python train.py --num_hidden_layers=12 --vocab_size=8192 --norm_eps=1e-05 --qk_norm=true --init_std_qkv=0.0419 --init_std_down=0.0 --beta1=0.9 --lr_head=0.00582 --final_lr_fraction=0.05 --batch_tokens=8192
Each number is 128 + 32 x the weight over the matrix's rms, rounded and kept within 0 to 255. Layers, rows and columns count from 0. Numbers have three digits each.

# layer 8 attention value, 64x128, rms 0.161, rows 4-11, columns 0-127
049085141109117127121166140117141132065130070052103115172139199104118065171091056123157060132120145116201032165114188238077200140072187122102110070166152133161161131160159104078122093127092141130193113106132119104138137178068120227123106195070098159135142039103160163183159098124168124191175255121096196190107108132082067157137065181062079192055048153198100084123157080120076166119111
094153107128111154141163124165058059056151087191092129054116125160186133115136085123205042146142091087108189110114076085076135117045177128091127144060147111165107110192111131106101103185093139140111138155044202102075130169099208072097106146206179117197109202138208065155079109124159100236073174121150145153126143166143172125079139188083024136136115132197083110084075155165123154174197
145195129115101112164066106094164137188186147089165143110111119102114031071116103180105086129087066134138134051146178149142248163121140164101149082080166115206160095101149062138125115186139022075111086083105120145158095156126218107188165167118113128172157131066143090154128101118114034189117107145157058190166023092103106169074157130158095149100085160083093151165072159109142159175128
152168054118126165142193134137089131177137121132081190085106173102131152092125159077175104147149143088142095174119115144118060084131152085139107201188072128088090160163123080118128200113131132162114120158194133150171150110114146156091171255167168164105113115168144083133128154156121133116117169152167124152098179125129111135176097107060138100114088101153138061115150097151171073088104
154176065163106159151163155075111180132127188132095188113119161064123127086088172100153170150179081196147148087129161045121085120120151131132155153143171142124099174095039081173117125096059123133070114193122104146133109110162145110084216154164154142138157143194148096094111133151092124095106119148157143187135141129126099129145087069158130130128155114072135124108136112120162130153152
112158085153110129114085142084082118116142172153082179154115101127117078083146148148104213131138073108124145101109131076123152165114175124098148099149122109129134148156113120091158121171120121079083117093061118084133118132112177132152100168143101125124129126091102185097120116115162111141137127157090154113102127116136145086078144056122085094175141109104087117152144110148124058163121
064154091107100187078090097113126071134155138120064140171115130142188171163180147120162153158158132131139129108172050125067150118093150096086154183102095117114144154162208096082138174146155082092122061080155153095219185090081177179093087130149145144109132172084083159133114159091177113195090148104111177130105178150136088172123135124121094156132082064180083089164142098181090049121108
107171147107106158089135150116109162143191052138088140158122130083142150169197142137185102150141167178175153095128044060116119148084093161092159177159113087059119174106123133154174099071112145156155088170091127096152139144122175144113187185139157144196233136149175159127117137136131096124166087079210190142112131169133066222111087129199134081076068047120162085132101093173124112117141
# layer 8 attention output (transposed), 128x128, rms 0.155, rows 4-10,36-42, columns 0-127
166039034112073067126139134088104114064113133138110167118133128184100178070156119141127135125110223140078255184060207181127109065152120119067147164170121122142121146115109115102099122124075117127135161101171190151136153066080147121090125085148098132162133238118050092145200169142121091143196141164166183122190199135048099157105186173207093122122142083111180139094167122186117178110101
200103117110129106153125055128077038103101211098114160006089084166133161097160157181189175184114126096088047057055204090072148110104072191090103166133054090000153078123169109066088146129089207137146093157153239078161069119138133170138144123185114113151100088157109046052210154143100143135181041088120157107106246137106142186127098170138051139179127125188152094103206092186188124132111
135115150144148162120162113154148124111182146100146128145061139141125143113105145128102151172130131154095083059101076131153093119119115169112116147176125111138153091142192139166147187177090127133136133132112173140137189123111167160109110159133085062142134091148130111113169132116163139130147096064121157136063138100134134122139166130133120126177134112085123081093131109125112153093122
129116109093134126141121176118085141102123113138097186152118141151100144111116147121137143153112114120122135161126180115192155159083127112124123107105179144159173170101072121116118090145220085137137155113144118148104104117116113137117127114160131119108176156108141129160137097118142087086136111188132122084172135118119116124039178105143118134168124129095112067122130133045146129141141
159115130146107154163139120107161085149157069113151136183132143125150140110063127100066106207155118151076141075198122076168078161108124119129079102109134129151192168103091134162087105073154105115096175098089146156117075147122136091113128131099152103109155114183217137148140168128144098114107107104101123100078101138136104123135189065121149103164156176148144045108139106045161149121150
174115133142124139108167099097160131115148080107180120185089106148156121149060077111079136194123137158107167136131074124180095150151138166110114161120128090128138161088132123148107144118111074122101194132080186158111115135151141130114091133087119087131120081180127109146178133102153101192176098107054144111097094116134075122109181100134119137128125113139114099125115103114134127091126
124149142060106116138138121122114127118140178112144137124121115132126116158069130124161181180139105142156117159057146094117141114142134163153151149183172090125141140074108121113110104184151075123109189153128161144133133127126133158121116137143124092130130126104098104159176132074093082181186118157117115136121141142116113113070139159113099115157117114116131150129162101140129125114105
157131092150143003060150130158156193151083132039049088190177113195063098117107157150168070136113204255187152130000255107127164091167178159120146154236166128201173164160114118079133095189125088104191069120149061085086081120165137139142105146135111194133110117158136123181184134181162124151119214063118120119060179195054122140078083095186081172141112036167139121075198100155107157106105
179102189118114124204171150118099089085121106214104186028106124158107156104208121182233114202106154145123108091089183138083153163087096132065127126101117087092121084167189134126113153123128100166106115095135155110175082131099107114105106128163180051087099069125094072120163110157079086195103119135097178123147156150062169154124127198145105132176118153180146050075128111100137161116131
205125107147086094143068163218079148175178106110038124176087159116106157113115166170005048137059145208209000059084085146166094125105058101041109109113132149176187072190154089067071126199212036124167086067135146169148164153070095163176124229155107066200116065092103155171095093188196068131070039111182121159071117086105175154104157119133155109183194176108124072084099192064039229156081
149158160092168154160179095077131098131124140108154222103220152130127071174082136093114151146177091148004123185204189133040147122107155198156126142164150141092165187121043063118181157068139151149135241116117140104155124105178069159082098151097141165066125120192126086123163109127063150149187100182144142107170114169078120216175113143098093134189121071093127045114136088122190141141174
224115136113078182160140090014137082125137135112099194150132192078112100134060131113048143128175088181000136119255128136126051145113088125124118123153145170151158150102130089144134122026107107132062153136109171127115104173175067120087112149083109119110143143179153075111150157124071107133109088182151160129085059117098149184144152110147191098170091168123177079096077111085164126165166
211119137103057146150132053086081191130131167141113196177099133130142042123133120143048155114098088111099150138203054075156114186183103148096136135160137172112130125162142113087128145108139097145140144081109191150104134152164143155150089171065120136129145101125069070175104119108135090195145067135104135133131101075158098210117134076123146111149092159185091064139123143107134066160116
076053111058140183158082105168096177148162160126144211123137139166179113158196155095093119183072162197085132165072072114020161202154079196105125188174155156151109089134165084078121164096129101202173114043104171133150164127177075177108072125045113151028085090071057112171136103095095106168155001098136158139124138135083052248108095116193114141198098069193137067122181122138127090149107